Weights of a small transformer language model: vocabulary 32000.
Each number is 128 + 24 x the weight over the matrix's rms, rounded and kept within 0 to 255. Layers, rows and columns count from 0. Numbers have three digits each.

# layer 2 MLP down, 576x2304, rms 0.0204, rows 0-67, columns 288-383
100141125126134164125112135139134065103102111147134220160123097145140096169151133141124121115128120137127151108147108079157099136140107099172144078150086102091126118146131124128133114130158148124129140135064110126126181185132128131124128133153124123142115144174135155140118124126133124093
168118118120099139107149097132146148124120138113111129123117118133116131190123084111134158114117122120126123114158095122072114128123141103134107014132123125101146115124137132100120110124132109176124167107170154115140158128121115118066159129109172161107101155016128154126166129116096119151
135134127139137135137168133167168144136120129109139096126092133125123128116138181130112112136119141128126106111121142125110103137133115105142117143133120104131180122110117136128141124130127120144134107126091172134124160119124124145134163152135111110121130155151108109124117123137108133130
121135138147135117139137220138148139154154132131153113143078154139129159154132152140097170155148130155133102113123148105159125137136158135125124103173102140063121147146133145113125140167093147181136118145106161142141135152139148126073121139139140178142152129136154124121179145048158110124
094141123134124113129086164096117134116128132131135082122069126139132125151133087113131148101146112138121130106159098128101135158131173154120118166114093148137113135125137125117127137132101137132140104121104104134118148131126125141160109127134086134147125119093145121109048144141130124115
102147116130133172128113143143133096117135115137124073129130136119135120152119079130116163129133146135134138170128128143147141143118127153115125097114139100151171119150107120140136122149112126131136179127138110124119116085131133111182132135114160133132108159075119134200199126126180101157
189142129144131140152172118134116148124163110135127143129158121139130090140123147131119110126135130133107146135108118133078130122142177109083132143202124117131095141153139141137104131125088112167131185136162159149119104161100154134128119153130109157125102153149159164056104118096172122120
125151139144129101144104154105122107142162101132139084135118132155128180177117194151108133141130115135146141145121147132132106152141151141174143135179154152115077142138142142137150152120076143091123088148119160136138136127121149142113146139138161151134128125184142122143171127126144130150
130112133122138138137155158129132129098118139122134167142127116133139103150117121110109144136123136118109137137093129146146080119131130149126085122140106139125146113144124128120123128135123126098114117130175101120118105084159097140151113119141115105146151122070115109165140140136136143137
153139120127125102135119100124146158128140122139139112135071135133140123204119118126147148122117143129147117117138137135139144121131131143130158130102167114107107127143126126140127144113127138133128145133070075137143092160113146134128128124137110138111132126136142102155143110087157139124
124123127146112141107037122140118087102110099122127079116156146153130130110128184144146038117117112137099135157145140093158120123131128145102092185110103113205184134121136126130120138118079115128129126120098125121116167112116113110097146136111076134126137099116121089076104109165159110118
112137112130130156120143130124150095147139128137114164141198143117108111125124123128115149117117130145133150071132112124113077120147160156152126104137108112110173137118145114171123127139120149141136106116182153144147131080085124118114095129137141183135111123114132146140102123125159145141
115171143174148143147156192108166183157154148168167123166142138153139160147152174126099122156133130122153129145157147089096167145165103177166140111130124125108088147160144151150129150154164165124151151154134148159157114102158152163152112151163148140170123132146164139122174164105134150127
146114118108121149095098106147121156134114108127119143077126143111118141176140116126107061116125128102109130110163109154147125129129148151133113143064121109129157115101115126114110118130104112169116126106137128120116122080137130109162139105140127097114149138096109125096137106078131127111
207146122124124133125103183154131085122147121148134118157164126154115109161123107157157168158138115136140133159125133102095151123133134122168128182116103128137066141139142135116116141149206123101134162127119193123126130117126133126160116115120166120130137129160138137136179129142157140114
141141148133109107135117157160129138142151137123155196135148135131133170127130116141143163147140144138157118114104153084117133139153162193157129167135128133130161132137119118206156144111062134091146113127104138151139108102142131144144126157134106111142149113083139117115158125163119121072
129129118132117111145089112129115126107100147129133127127112120156150074128126093137142119131133138122133133130125144094139133130121142123096116152192174119150154137135142126128135133133096120096124107112131149129121075122141130129138098120122123139125118170092152163102114129129121142139
119118123124120133121124085101159115127141133123117112114140145113106104115118111118145171134134137120128137167155108130147096143097123124118115112171140128061170136125122140158125133131110115147111098120193109118155114153130115125154156124145107100124136121106113165112144136161148161138
153126145131111160143133172119167104131146125148143148137137135138137120124149145128087105155150140133142111140115171165088106164136144125111155155109104157167104121143100144100130138131108150171135158144247102124142123127126119133111133146136171117149118134121133120161085135153117132144
102130131114144130136143124150165061118100130118136136132111144126121135162137142123160156120109109133105143166150147126165136126127137110122131150088149127070076136130138132110131131143103124127126159130112113118105109134106129138092118109133128110096145135157123113095118140130128146121
143149141147120108153139185130136076102128146144122159166140130157137129121138159121129116134137135134126086118099153125162106123165101141165138142126126141139120131168135154088137128140109139146139107138129121157151156125152122147135166154125173085137123139142135154124128123128166118152
140154153146137137126115135127150116137177124146139141161154128143149082111123168131121132133153151108141170151127158130095086119146103118110169137093129166131141146152115148157116169147114163122123119148095094146142210115131156150164141152137125119137123119149120143118114135152133127118
152145147133156122152080109127110096110155125146160100125117117137126103152127127132158095123117148122141096158122148124145146125148165119137123082084136140182176143132117140138138145116125162144139058125123182158164098161140167128164120132156142129142116120123134128141192150129109133153
162147136138137149149117130131106192121144129133153105166167116144137135126127095130127182128137122132143134133134133143130120145129169100108140107143127134147153114134122116106155122151148134136139150142085137141126140138144136136121126127138116149137126135111127156179125166134109170127
190121107115132183109155129148113094132118131122125111100124106111129133097123123130142119110111118122134111134163124123104104114113152209091124083126138117187178120116133123095137120105119120160130174107122080121126148154135128119137133115127153088121159139148118130139117115095160126114
119075082083118111083129048082142108108105102109078111084146117089100143158103062128105098088111112079098126139104092117124161093069144148089093119161127094171106090115125091147136071104106093098108112072131147089093141137116088082124151077109159098084133095199095136083065094108151102138
039131110129098126110154099122114174148136131135114174096111114131132123129136158107143133126136136122166119158102099181138107142111122137117149102177095122127120119127141121107130107114117112082113148121154125126099140119148115118110131125124170139119111146109113107174134136106065112102
143111118119122098112151084160142135105106119118133129117128156104126066137125126110161162124132111096098108155132109122128149120099139100108122099132128116144078156108130112178113115119174121147116132110182115093113133107145102113126123113148125123116177138109135144097084120162126139129
139111109110124137156108068137102103135118118134132142119153129151139146121112153123144104129141139108108163095134122077107154125131105107065103138162202140137089106123128119148126107146138110160118111122119155104118089122128120128104133105137112126111133137129123140129131128143120135125
100112103095134108111154079125113126117102119110094110114093120110128164167105089125120135100114158105091120112151108166111149096101103108139102115113129125094154112110122113149158107121157113136140128103091083121111121103141116104105131121121103171104126124114119097112090125151104124089
155118118124126161158148150141149109124104163116119138100126146115137129141147132137110103129112137150112180131172112110105178127097140176097120137111136118083211125117112115154128102127118108118131151111122135127136138174122117106137132107111154121138146120105128122162134100142120123208
158111108111113138133115116093091052130111106121130109109112121113130158123127134126099183122134122105111128144158119146115146113116114164137109070062095132154144110122140109151135119130098122094137143119155068115110068098123117107077118107091089089109138131135099141137179117120166115138
116148153151109109134101135118155076131160114157141122148133117141146144168144075139133106142141143135120141115111142076126146157143125095111168124071132139125122125130154152099132155132156146164147119139008123152150163144156159135099158142130083154137157119101141149125143144103077125102
130136145136122096133204151131142166159141122131139082156131118144161094086128120118101165142180162139176161162132114135072107179144123140109141056165145146164208147124168150186132155119210148181144095152039083165133121137142136151118126144169098151153110139140146121097119122135089139137
114128130122107127136105142133142091124112119118105127097091140120115153146130129122137127146118142139146114164145121117171128104116160045149132106098135120103136120112107100104130129127110137129117084110102149117106065105127123115144139120119120103099147126100115148153077130131175113106
098149142126128149122139177101138218137148147140129114118148130135150123051140123140106157140148141135141098115080132209088119155143137133180159085074101146156122134115126137119152149140255140211110114145110151133142120136149121129110094155117131121110119134255146135126101163152173140111
210106119111130130125121107128139145125108123108120119135179127121118100097132089131138162127153125126133133091125122168135128120119144125157115094122108114114104125130131095139151114151097123171127114134107174120124098123115123117191116130116103097123134128086118167114154125131158148116
137153162157122099131098150152191114143143128124153077159121123173140086131135118122132098134140136131138121083120150101142129127169154138143140095049079148162055154150136149181148145143147131171141105151122143131147061100145132153092128160156169137125129118138151119105065125107147121158
102130137110139109137092147126157114132127117122140146132157170139111166142155153092105150126113118136130144140152136169121169137148147122149105178129117118157095106133117123116114120124137145144140140134168161126113143160138114123120115104120151130113139127139132151192081122114147120169
109159167144132145158115160093143157133146137159140105129110127144137156051130102147140158115140147154152134113160142140110131136131134151135140106105153135149199165139128141135112147149118134134146123147136144132138116145136151150103120142135094096138152124144135109162109139097042157120
160126133136103144150141142128078108126127125140141101139143110151131130146129113127144154153152123138124102101119131083118140143142116129129134102081116115168171124141094127156136142120148153151132111127156189135143121180130148135155108135138170131146170141134143106114129139144131119093
150113108112114117138148114147103141096132101114107135098141132120129133183088102111115159131132106112144149083128118150123141108133120147100138104110104122138099105109118125196114111116066098179113161107155112121124104073088122135138101129110167134104128149129113126137098120159087110175
175134146137120130110107144159129142129161113138135157131097141129133142105127118129131174129116133134153131134126148146109154127134125174148149130201123120126105132135142133166125145132185125093118171128193072112140123123150134139081155127125112233119137118086130136142139128123137133181
063124121135134104125144109126092127086118113139111073119140150139136121134128099141085085140117120136118147163103130122132137136114157149143104135119167135148125143115126114119130129129154115177120114108137103095141132164126132131098117126135143130105131144144110154081054128176179123141
156118121098125125129166112123147135121112119111132092099153101092115106127121161112142132121135123116137097187126114127113082108121134144142149067124170118138196116115135122137155112129166112153111119122175095113126119164101112110106118121110114154127153129101113101120154100127132106143
132133123121135110120187085105141118103124097116118129133134146126155094105108150117147160137117131130116118086113118172092164122116106115132095196142086098095126118127156123146140118119095119178112100133140124118101165117144121127136125120137097164132101131167123167093138101101107118164
182138149148128146127090177144106086158141127130148132146128150118129136144146122124083137143132125149130115148149163161155093170145144137168155114123142123127112154141137158148134151142198142072129112155116099142138132167138144157158127140134132149143179121183141119131134137149178102125
162148127145117110138098184129138201134151144140129128147125124149121134149102164112186134135137135132126152142140150137135087133147159169130133070129102151140129153139139145143145142132142132063118136145151077147138106152148127133107161146141105134139105135120133144145117129175109134153
173139126124121090131146134145045119143148128108119134136122135116119117117121164108141174096106112140116119126131133087135155111138123170079101107105130113093114106135128119141144130129151124101115149119076117141122101154122130116142144125120169127158138116154126120079131106139114127161
141156141126127143126135120121122093113135148143134105148138115132126118160125160133074126127138133142117119124154142136196113125151155079153103116167149106099130131150127133116133132137117119137157155135130101125133115160122120148140143120159124134135116128137118137132135120119145136117
158138156148122082151097123127135131127160131155144117130117123143141100116124115130115111147130127158148122111097148113113109144134094104133139142157087129109130143138158169109116146142073140156143169155086066145152176152113160158061126162156135116139155112111154096125137136103146133129
112165151146140163128109115138124185160153124112127168149145140143145146150168113154144125145158129152150095114108144070138122150162135103093141086192137128121125135145124127134140134144151127139132111152103138126140084102145150148140114157162160166142125123154149118173138131082109130111
064140148115148115123132089110176110143119142131136143128187155155132109210130116136128163133144135126128085137122125145167120108130156105136099147145160122148118134137085118115122111128095125097151084129130153135127143157107142110106130123113150165133115119095148125127132127150176098122
166117122137122119111144121128121138117117118129131164136149133130133108130109150122162080149137122111122137094122098086123121113122185144128142154084138142165047157110146131120118135111184128114126126133109125129136119142140121127078130116122159112144119117121138153082086120143138123162
097102121133154153152146112152122142140111138116132138123113115112127086143113134119132139127114142126154113169116128103149131115122083067146136150119095162077113130126112117142139101124067118149123084108094138128122136135118133100157142126104159171118143128104111162118123098158093118132
175120110131123154095151085168142054095123123124128065104104113126107102135103131122157153107118117139143129089108106193147120128099102131139140215090128123169102128114110121160124101117155104111132169097091119106112116158137126113101111120112119171115129138110117110160120119153113126122
119121122157114156125106158086138082136113133135137174109096117128114179117114108118134129144135095129105151123131130107115144124144130142108131108097113130127177127139121141159133137141146117126127151137077147143134129101144115154105126132131130128119133156095127133121169107143159137129
132103100099111142096092083095126099118117094106103148116169140109092153178107155122097095096105106127106132182104094115145120109112086108143117106058091094129161102129126093120161104107117087169104172105078122099111141122129109084116137107114137094120126112133106166166188119133177089175
128112129135147120147103113139092124125138126135125130130168142121141139093141156141143108118153121131124124100118134130136159137144148104128149125121131177133064143146142142132137133107148143092116121130111155133142164106105131133155108119158162120136099122151111186132108141067093145105
095094092093116144115144106124110178124089126089083127123140125095127137133108160110141113109111124111129130180066083157127098112104134156127116108180124105082121120109122105104108103118165095099127119090140159095086101096103100099093127102071108106089125141112099184135133119107164115117
127136143139122165149162190110164101129132143129125159148138136151137063172133141120134094131141151148151146135147158129073152124154156129105147184204124127108071144150132153137115143146171125132153145146129130145152148118165129140178150134155141085130123137133149160162142157131173155155
133114119124103124102133096119152112139130126124120119103124133133146147171127127140111118117124125115144121154149118163105085151122104133146119139106177108195166114113142129121122129123105128153112071120151117121132109144103118118151145129106116153128128118122120134108181095112056113124
123126123126121145125092101128102150135099123122123123088131110108134135171137153113101100124122119113115128150143144147170145131117137147129125130158137151088125114126109143101139114139129119141127072119118115140126106165111126128161125132126161200142109136136124096135093131112048128135
207124114115122109121127111154092172136092105122103189119101135136093175123103098136158147132108131125112154087127118229141124109114132131121120110200114124145154116117103115092118122112018100141116129117202108103136151107124115109172162115127120063120117128210110110182179145106094107106
126139111119132067106119106121141135129117113132111137113143105124133160178132193138153094092125139133140123085119092116099097118093158107082149150146140134105131128127129128145132118137106140119122155119131119105138152131115114130146124124155115143094128123115114148122139124129097123146
080148153177161142156112171161093114162145173139169158177077127157161164164148140119112191152149164155142129160121150108154160136172084162153136098155082153106095153160111147182112146164062157079154079170160124170169073105135145154175125149131117089176136179121151128111115132135116151118
114117106116125121121141091129081085150099113095116083115117125115129139150134174126125164131113128098120142124166113137049148115101050121089111187140125119091150102122146143136121103124107094149114104104146126109105099118147096112141117099137140106121115152095108133061111140109084114128
147128125138125167126162144123137176147112125138128107108164097119142132168134102132180114142133140110158158136154114085137125151129136119168144076129147119113129127126128120142130117147177123134140133129077164121122172159133132126158126130133182146106148136147126134140123143099096111129